From a checkpoint of a small transformer trained on Wikipedia.
Size: width 384, MLP 1536 SwiGLU, vocabulary 3053, 19.7M parameters.
Architecture: no biases in attention or MLP, normalized queries and keys.
Training: a variant of SOAP for these matrices, 2230 steps.
Each number is 128 + 24 x the weight over its row's rms, rounded and kept within 0 to 255. Layers, rows and columns count from 0. Numbers have three digits each. The size before them is the row's rms in percent of the matrix's.

# layer 2 attention output, 384x384, rms 0.208, rows 202-383, columns 48-95
101:163122146127112078097114140107110104119110163083111146104129119110111141139147146091091144089150110147129109144116144109095125153138157131125115
100:133131164168099119096141135166111125105128128137138119129164126133107134143132127169118148072120201123116138112100128150064141112118152129134152
100:133153217089090123141171161124105122120158152114161110132142109130178104139115155097116075154101135117161152118092109100124145159136103133117131
097:138101132125115130165115123108155146098111087116102079104105131119133151149100145158115113142151134126133130138113090094113117140150163135139119
096:137103123141106125130126134143105121102115108150122186100107092137145132127092141125144148098132119147146141113168114153147135149149091161136140
101:116098117121155127176126103123171141080041119146145128109169136125094105100117100175163142115108111136134123146147125164124122118145149132130125
092:115139102126124125157087110094154086148189074151134104125135179106128143142169080075128134128163158096112121110116096176161152116137105094125120
093:193115137123146139098136128132119131144127154138147140114157148139118124129138131116107125103108087182100096116170126130149102163132164119140106
099:162143136083082117130088106111162108102144146130108131171089131135139130188117095172111121139122154110117131147134142153129161097133152134120101
096:114157139136139157106114146119114142140126119185136127159100145163114159145122127120124115104108143109068158135155152128153141120082127126154121
094:142133168101096114127121118090101141095141131107104105134153147156143195122150104143130127138137134161199087114114107096126133149103120114126114
095:117163102125104132153153122125108148130135108122109098123157142103160140181111103138138117120130126178154114140103118096083160110134120122132159
095:137113128140085132120129123147131121123106098112137178151113115119151166119128149157117153122166122102140130124114102144113113183103137121135135
099:092105119179138131126095121137187134103135136098130124089087150105182132153159132101099109151145141144173129132176140110167132098142123108101102
096:072141111102154189094143125093121151123131129175162092115129149116154106164133123104120117136143160110095078089170123132109148095138067131126147
103:139091101141113115131119139114119148165162154123157173149133111107110131130101115102147115102162155124134157144140153129179089165128119117152138
097:088135131107115118151164165134104129128113136122122135133185071094144158149140101123148122125113133130115120149112134141110100150124123143130117
097:114110140108176141136132129142134114096088115123098113133112088176134153152134154133131157123136117145118117132126140161144133078130146113132131
103:152122145104153150128148095128142146140124115083116131115112140108090127096124061150121134110148124107128121120125113128136138093165134118138133
103:120164136122134124172171143134139156116158104131142109098152094142117150142108139106171071110130160102139130121130125142151141082115123126150101
098:066169153128130164125094089109095092119162094170117132103138113135092131148109108151163150128138162183115120077119116080156147127125120134126131
103:143128123133132133162110147163127144106083103124119128110159129185137108129135115131097135124125121117157117131092143096113154122117167132114149
100:129155120165129140096125145123133132123140107143134131140125163108115141141120110086154160110110121117163161161121150103108105131132160193135100
100:084128134107119147131134104105127147101148106133163141128096138107113150093138124144165112164126119125125133124074091116088142100134107144157143
101:122116115123099100160109124112133127135127120106159111110086139094090131105192128131114148125151103131147096167124120162070096095145133086124117
103:134139113073112155139131157120090131130133135124093132140109082150125141169122055157138139135101125075120154101109124117139136117165061162149124
137:148149156094153126170067135133127124146105116100161141121071133067153139095134127147119150099173162117111110121130155126141109099118103144129109
107:128132144138120179189140178122105082141152143144136136152125132128114097103124127126133129114111121130075120111109119109131119100184186138152152
104:184174167159142152134106130144090123131173177134118094093118120112126088123120120098097167128149138137119110162113126186097111097136156099139096
109:105111165070115122154165144130143187127092180119143161114143085143131093119160164191119149139111073129132135147110126156135126142157140098111140
097:096126115107145105104151106095142141129127124099141138103163098173176108111146139130141157141105121118146133131107119106117089145151160153154114
099:121153106123092073141115066146159141136124134129184177123107111156141128121140098160095149109142150136127126167131115105114121121174107134120099
093:158125113147140146117107136140120123175145091148119134159128153178140132112136088101122161118120118077132166143120129117165104095096132140141131
100:104131135134124131145139145178169161144126120141085094114155120143142116111140134142080145175126133166144110145159128110119139134155098161095140
100:125113144130112114149175125112131150126158146164127128196132126138159140116169101159154130155111156140122158088172078143095146162157122157134099
111:164162153139088069113110141162134117114121135153091108122163107112123084099170121129144140106118146127079106146144144134146151158116081153122107
098:110102107117124194145112077119110128112135123145098121172134142112135112100124098119146136157122144196092119135134103092085118102121112133122146
108:134098176075137113143142081109121164118091160118143142123135109135152098116146121126136110169136121133135126136145135155155163129156132140172143
097:127125138135116077166166167132111130093139148097151119136128109098079105121109113153126089118110105106150108135119115117110159114109133138104170
095:094103157151141161136118105112154143142096168073143142179088108112108153138141125098107107124115088104097114149164138168189123132102136096082164
110:110157163125106166151128129108147130092069147126161113129097171137088082122145101083097147127073116139097103164140153118138106123155119109132140
091:123128087176139114114137134113131130116099134153137130082123094116141088158104120099110151112105144120117113119128166126190144136109102121125136
106:092117115177114091081151117151113121102125093159086203127104120121116097100135184131120140086112122138145090113134147151111171134062154123077093
100:107171130151128107133118153090142121180167116145121163097159135103104098120138110104171148096123104139169125111154146156122103146112119132090065
094:151112118100107146161117090148149097184115151139169095168117142138152096073135106085131140157142116118079152088110125112122121112130160124168103
104:098090132122144131082080085164106115135136076144136108094106098114111131125132134104133126129165107134131098106136125117158139129095133117097146
105:123141123093111120114137188114131115069127097131155097136090123142127131145104106177108131117146167151117102135109160124086151120157108142124125
102:099150156107111158125171105178093122103103139137165136170124147139154144127109102126149104106106174153134114138111156149131136128173107120120179
098:139108131149110172169147127149092170192111124137146127155125133130106150102089167120123123097124096120120146171126125135151141114141144128130165
095:105138112182162114112069098137116113120144147111151139142133132103124118152131116117096094121117143096106133123161147156123106116116121164153128
101:121149102099115154116102140137131161094148159125115134152077112126111121141150105115131101127137081102150146111143162131130118140175135146196102
096:127140146163199127129139107135130159120129118109155175142130119090069108120094147109137155103139173183096143155081121137165128111156137099146115
091:117151124119115134119122115165141169107109105084142145135105167136136173131129142078146146165134157087181087109139153111139135085171135114147134
105:125143119141099121086118130107157133107143089088145149147115152108116136097124105121110161183147118084132091120112140121159144111138164098149092
096:134136153120137087109159125150121132100143124132112115126159114175129153101151155131123150105116184115093154111089180099099142178129144156117096
103:113119111104086148152137136118114113109145118110155116131186138149135157106108130139126155132154128120093077112139105112099101138148131136119099
097:151130147176138109128109130110144195100144145117115122163087122119149111099085175121141100092114095128091175119096170122182141115167130128140127
099:098116104134114108184107085122135138119164092143121133128142147123124174111168111114087159134155124138129120137078167147122105118116141137182123
104:116128108129153205108136149113132107122085125160129117169127105150137098147081116082113125153132119129103150132137181137121132129148076115130157
100:195112123163148141128108106139109168105116122142099084128124132105128114171088143183146128139130137104093154159141124174147143141159135107134155
106:150086121136105120144103126110127151192068171115138101156137119128094109119108164164121127124094126116049146129137142124163125131125140112110115
098:141083123120137151112123084103138120146130137122156135089128131118103150099096151106181136112142152157122142146121150149154132119102138100140150
092:133146106102186097120120148169173122145144124117089147154095155144161108161103147140087151133144117136149156102148135158148080094084091127100147
114:181128146103141096103132120109167146101110143112085092157127145109106135133139140162091108152166137086178138152183098140117117099135109149125173
106:150095150188125170165111175102124115158085150139083154119137078123088165131166147084160132116144155137130121111125113121126156129111140153130093
102:083150113195130099153118097103178127136107144099142150134082144123147113160122137125157122118105126112174142110145104145111147117121131160067097
099:083124100146152127131131090107167125127105128150111163133153152116112128131101129107146160133139105172165100115144129076143136118162134149110115
097:106123125097108106107128133139207136112144094139122133106087120107171144182090070101167148146123148128137125133125141127154143130155100119139157
107:179147178150162151119131093126089145191117118153182145136125175133138109136131118113179146145110155127134124151103131136124119126135139140120123
088:151173142112147150142086134103104105108118105092104081145212121133105142175109147126149094124117148135113107091104124077081113147102128137145169
100:086112116144154113130156142119139169109151149131100134083115149123129132099149130102137122136114165192118104109136142133106127188144098134133122
097:128144098110143096108111134133148125133089122154127145170130126113098136128147094148091114119106138090108114146084152136086146101153114103104180
101:116140156128141139113115167136145127144166153160083136125112151135098108111145111091082119131062081124142127127125139080096151098131139140110179
106:140098091127111037110170119106157172168156118146091114123129150120100149114145106115141120099164118125128084186150099144182112155122104119138138
102:104130118107117133130123159149125138157117079087148119098123184130163128149121153096116104113134104101113149106119117119118147149162144114177144
098:208128142126113098150133130166120138099077154149156175138117165157175141178099153145122104088133122146136115155141196149075161112166192161128117
104:144114091114125141138117097120105105105081138113140124126130147149181153146124125129169169164149147152125083148150146100120084135162110129126137
102:135131206133118103161119135123140129145054114160124104113169104105131100120146146096141103103145106120088191169114077109103162137130115133113128
096:147158186138136137084116135080121112075071118120153156151098103112104161134150141153150160155120128129100131127144143115118146137112113153216106
095:110122142147129120141168140126146126116130159143121139100117109100114157135100115129091126101151113074117154156121088075088132129127144147149152
094:142101071130125150157192093142132122131097140129101178132164130157138148092099165131159133114125128101145134123152134155137157161087115095097124
099:136130113113079125098155104154137134137132102142143101102173111111096129138146147102124106112134103181126187148124156109146122124109164098136148
109:124131138121127138128122112103104136154126131116154141142145127189146076143114141102112167076116124122169128057101104109105089151144122149141141
103:095133124141122157127142187138135130170119107131132142136131122080140116128113127152113101095123149164151111115104111142146123148104125099130110
100:106087085131148123102110092082141123143181153133137160112130169129117143052116179170119159124164127107163113147124115077105123149071119096133143
093:143148105103121094091116147115112106162078113135080133132174099156108134170105153079125136106206156131140154120105150137147098108136147129150139
096:156102129120156154133147123147155108112130105161096108085143167117105110130171167152129119167105127184123122121096105109165133144104116141087113
096:174109138110152118170117081101103146127090158101103121149105158127116088160137104146105138139153183129140143128153126157094125110117092143114129
102:119144099156125148098122137144112171123108111120099135117152105117155127119115138138162156128135159132106126135113174166135147115142113111103173
095:134133171119119076095093149117116144121162084130107156141104109105087109121130124130147164133125136131107120079090161146103135156142122091148081
102:169101112115109106156127161130131129107118124145112155111138141111113135117145152124123087101092135107127107148108135166156104135113151088076094
100:126114124076119153148167175119118149129136136135129121133130112147127113144143088175108120140141169113124102129118134134103115077209129103111164
098:139147062103081077173108152061150136073101125123160133107116187140142092118127141130152125116125160094177147140111112104119113145135106138140115
102:143126073177166130118137125103144132126165113120140130108113117148122132156114138116138143147133116144180126150130140087140120094114130138133093
097:130142102124117099149111144106144097096123136102172187131141150156152127132131100118103156153118107084081114128154089131109084126132117124123070
102:163109108136093136076129169140144085147092117124139128113122108144131157115139133157146128189155139158138102120129099112096176144123157197134136
107:134134124114127131111137165135131159086111092151082092083087158110155140185148122160134117120167108132159121169108161140097149138147117138166141
099:150100121173128137124118102132088160133162163107108138129124114127162086131129132133124140131078147095114102150161155155131143120138128136108132
099:109142100146144167098136119119158168097143103110171139147103128123071186140143164175122100088111127079180141153117128154080139127130113104095111
098:153118151110096128145154110119124159109132112127119153127110153128142116100133131145148100154153121129132150128131163136131117138121152129128073
106:169133110116101131130109118123109135135159105109105138124139158130169123152098148120172122129116106098140129123123133151136158121132144142175119
094:107196134087094145175138129130137095154103107143138165116156125149154123154148120118114116120147152096143156104125154114117120126091152118097115
094:128111127129157113104090116119117117180088142107161134126118155125107156090119174132124129119147135167118106095131113087133132149133135154148073
102:130136113112156103085120104109111137113142107115110159134122111143149154117149136121114148100129112101136127154106118136128125102150163108141127
107:093145138101113081160116099114148149171131054155129135089179130086093121120142142107112133096123108132120138113098114135126185075073131168147144
103:102140111124119119117091106113079120110149136085105127127148080142116155095129115119097113114165161152135095130095125139155098173099145097091115
105:140091161148104182165140120145107175130173084130146142168089170119113125121123136131127136173127127122135165139114130183146117101086112113105172
100:141156117109081173110115130128081130124112117119127106144165123115136111143121155129121151120120141144120132133112111155110167109150099156126118
093:129104138107137111133151126118153106170098188178118109128146118128120146156143150141124131107086166158093144095080116123134110140135103120128126
109:157136119073112093105163146124116172089134161112084174156139151131130108161138082146137117110128126168147127149143129178126119105165091110112102
094:141117159138120157183160110123128109140125113166144162134141148130135100158119085119148128156120185122102098137102175104126155114121119129136100
098:154116120112081095138111118139198133083075117117138145119120126155093175105117117168127118110126130111114166138124152138149120103152159095137146
090:131128136105118149113136094163114137120150145149121097144107138100091166114093114162112115136157129101112120120125151103096158106136180122150121
097:099120124139067122101127134142139166163113084162153128173131145130168167101107197120167177149137103124123125162134120137181136118099101120066143
106:144094123163133121171136161128109127166081131144126154157122111126148139120087084086091112102147147141113113115130123117140132141148124127121107
100:112126122110130105135133124171154144080081100168128112094104104085111127136147108133142101116179114141135157124130083184140109112135169148164171
101:132162117109111174121109167142114114174110101130158143125172129158132109146103088192106155145144132129134152155122113116119121144121159126143106
095:129165109129094104119156128164096136071102147147083093150115149104175133122113127137137119149165074112127117155127157109083110152121132149115103
105:096122095134131154166136103144145094185131131155170169158147100122124132137138141115156136118139092129127173144116144131165120124111157162144072
088:148138147099110100156139180122142121126129119119156100122205150143155097133162153142127179120140117128098102149120098084110151158102096113133170
098:145165089167133087149119100075137127112130137099114124164133183103138129143097099148103123135121145150138104114123115145169120142151138129166130
094:133202133098115108126142122149102130132140105115113116124125125136145099161145132122089110149097116132107127165100140163143129126104115112118098
101:170098083125122059177100126114119120164148137145108143071134097125168118148099108099125123072126136111134110146133154121115112120134133118143104
106:173128122133130140090120113102113099133150110110143176158082166140067166128161124128095128107138142134085145104133167155097123149110129114133120
090:147153111122112156100109155055090145117117097124121134102144147113116138133126168089191155119154079130151103114152152146148154128071099101090118
093:107119114172149095087141149127140134128184162150175119133102115133106081141127123118099130104107162149101110096113133117098101147143121081100115
110:108126175108150155110118119082146125100127139099113111145087136144141108110153104141104142145150115125123094134139123108156109083146111135149139
105:120153093150126153108136141111153096139132099150176101126165102103086164166123178121146158093135162132144128143135145139148136121120140114148145
096:154164127138192147117196138138150091115133153123100108129142098134096105159123122113136123109115129113114138180118139160091093121150139126128155
121:099135114141112168131137124134131103127109145179133129169129142128094103150102162130154157132121143150144193112106135117088133167099099154086119
101:159137096111139122115128117103153113113150160126151074131128132137157112137126129094130144098141129140117088097145094143107137130124129112132101
105:157127153070107121144144103111160165159152121084134124134125174137064181128087099135129100122122112141157129098095185110149120066139153111111098
101:107140148141146136096152170100136125114132110076164109173183128131107125100111153119111105147160085123142115123110172083103146105107164089093124
103:119174113174125128090158158149129151160149136138159154104172119133121134129078134135122130119110086145156152139087114092197139182137162116138073
100:133116167107170160131106140090152124112087075124136076119091135136075192120113112128148115126143131112104150147127068151123120115169148122132161
103:155110147100128148158120119102139161117102134148109195159102098164178096158117137151148147117116119077103106098171133147134131161149123150155120
107:134095133092111145135130147117146133121148100133105155153159104092107114088116147153098139122147095091119169140152091116143144171123126121126143
093:150159108125132139143086140109133156174131115095118095157132110132109084165168105130149096125134125065159173134135108154174109084108116132121117
113:139090120131137138125155119139160178130113105095123109177145160119129092118150113125124123127108149149099118164104073111167121099161117105111104
102:177125110135126100099154109108086120130149133117136154114128130123134121132144178128124108119143115145144138121140128155141208113080155106108110
097:102146094137140116122131153123152073103089137124131170168157139109131152118132149095133134084123144120140089090123130106114095119154132133118087
091:149122126111124139135152168157161157155151143125167119129059161130163141124084148118116122123094141109102131142095106123181107127092148170120119
101:081121132092103132175156151118136155182097125148141141114104108134133099113131078122112093125116104075151121197102124146141109133123113127109131
094:145106116155082144113100135139138144135140117143114140147156098144111109114115170136174145155098110125086147157128160091155138161116156104125156
105:108172136142149133121122120122116147126178146135132152084157139142167054103168082146126159091122099153126158119100151126122107148119137155173123
097:117144138090133107136094182126139144135160136119122150150103108152164134132171140145123099150096128151164136197110072131155136143173153153132169
095:109154112116136131102151123125094126127156114100155126158129124109095121120117099138160127140111110136181077133045089135160088111120071104103142
100:076152116139169153135114115137123102111144140131158166101118125123105090100101160106153076117138106115147144110122105124129126131125110097156121
101:102136136078118141155136109128162164142103095122123088088144103122052152079118132140120144148096171130124152152104119160158122116116121122090109
097:157144157149137128103139105128086155104144123173127097131099156145115112153126139130151149093101099109126110138127152099130147092097108168113127
102:172126108161134117152122113093117081139116112159158151156086160116138083106150117146129133150093129145112102097167128101100136083095144133130108
097:139164109137113131120150109125160160142135120122110153123123186103129108133117139157108114166148155094127132152084156105124122126122111090141114
098:143094074105123155123090114130132092096145099124102178118136139087156127119137126112102090149160123171098103136113135156116113122110124125106163
096:138092165125162122149128143108116099141132099143095123111147123149135118111119102137124172105130138151119139098127093079111103110067149145075131
099:125102148144066113116153097097100133136103117109153201132161119101132152106114155103095120148125127091125133118082152141109139133089138115103108
099:144104152140117074127142104074155121129168161126146164150101113112119122155105168124154152109118099116103114123158106090120096140094127062124112
100:096131059139098128078117116116122090138102161105142145121157151129127152131136108141142153159138125081156129137091115114157126151161136173099139
098:156093109094143138130115116126143104096134176118143115122087062131106155126138133105116128152146157109147080117139149141171096148180116110161083
101:082112125119129112130120121116125122159099144092115113122134159100072149115086149159121156160145100146112068101116109134105156099079124146135102
099:120141134127135115100142110115131136093117099135136163162158162134177137143134152080081162147112125125104162155109107124112163090105113131139136
096:088129134116102098098147139116149147073190136094172124102105154128079113132147150191109090113156119158148125106138153129142148125174121133142136
103:113116142143129136156125108115139098139116104143123134129156158105148121129164149157157139101124117134092140124154119103111125137100158164136115
104:128125182161133162073128124159113115142169144079140123098125155152119087100148141133114134162105108138128067142170090133146131152111130134110138
103:133102132129131138165159106175089161147117067137113087119088119123128107136121138129122138108124120108092151153149114112140139136159112115129161
095:137143103132152089137151132167115071108129134116124108137126126140129107158115071182111132107141118115128117113141091160138115112142125065136121
108:141096122110116123173165113109142142132134135132109135148155146146096109121137128126131092103111142103125169133113136151147127131111133119123136
102:152123144084126154078129148113152137126137118134132089116165125111101149122165114122114157117112166139127077148141117134170125092148141146144145
104:137127140094122124145125143169155128125126118123143118155149131117179061136148149139176144140141117157127113147147136179129125110136093112176117
103:136095144092118123108110125116105119129114109166167109158124122147120145158152131118154145077092151115162165123110103162104113148121151103099151
105:086147115129139169165150114147093148132181090112083113118158085100158134175115110168135103153120140117102120168111131146140147111097128147111120
096:134151159120133129123140135131138127123144106168147111133142155127144115118133117129162124114118136089104132130168097161112102162160111131116125
101:131185119084115146136126153142108096158130179111129130116137113167136126088130153120133125153184130103118081132132136121119129154183158110115124
097:139143116138150143135114147194117130149134159131136147174140120133097139098128149135105089115135112091135123118132129152141125119107131169105155
096:119160106123096146131136149166117107113140072126167141120121120183138158125123142133096096139122143112097153107110117153175131151121098168127114
097:133112172130156095174120115114078110150082129116121130133157128111144148117114147127091134145142152104090158121132083134141108112147150122116163
103:154072099120152125135083154073117165121144141142148136125151116113170148117149137117169164152114135083098135100134131101112115137118133113105145
101:151175143108151100128112152149123095087167165114161096103128141141124121127147105139097156151101161156120103137106089121120087106104071120120136
100:113101149080177137141173131084150132126122164106109122144120112099125097123144100169114102160130113111111130105114125115146114135167113168108109
101:111089127113143144142144121124158143152165143135153122155174134129114134129141165150124164140122107150100122197149144103142126142123140132137134
107:109134099153162146100166097121113142117155128068132117147111086138132135073103088183147153165145159112146131116122109090098115123134111172059162
100:128146121113153153131117156127115161171140150084140123133090116132170143137103124170101090142151133086131146112115169130124181123119126135134115
102:107125124125109111182129117141124110132190102117127128104163137154162133114097075177123099165100126141138140096126160120137132090142113122112159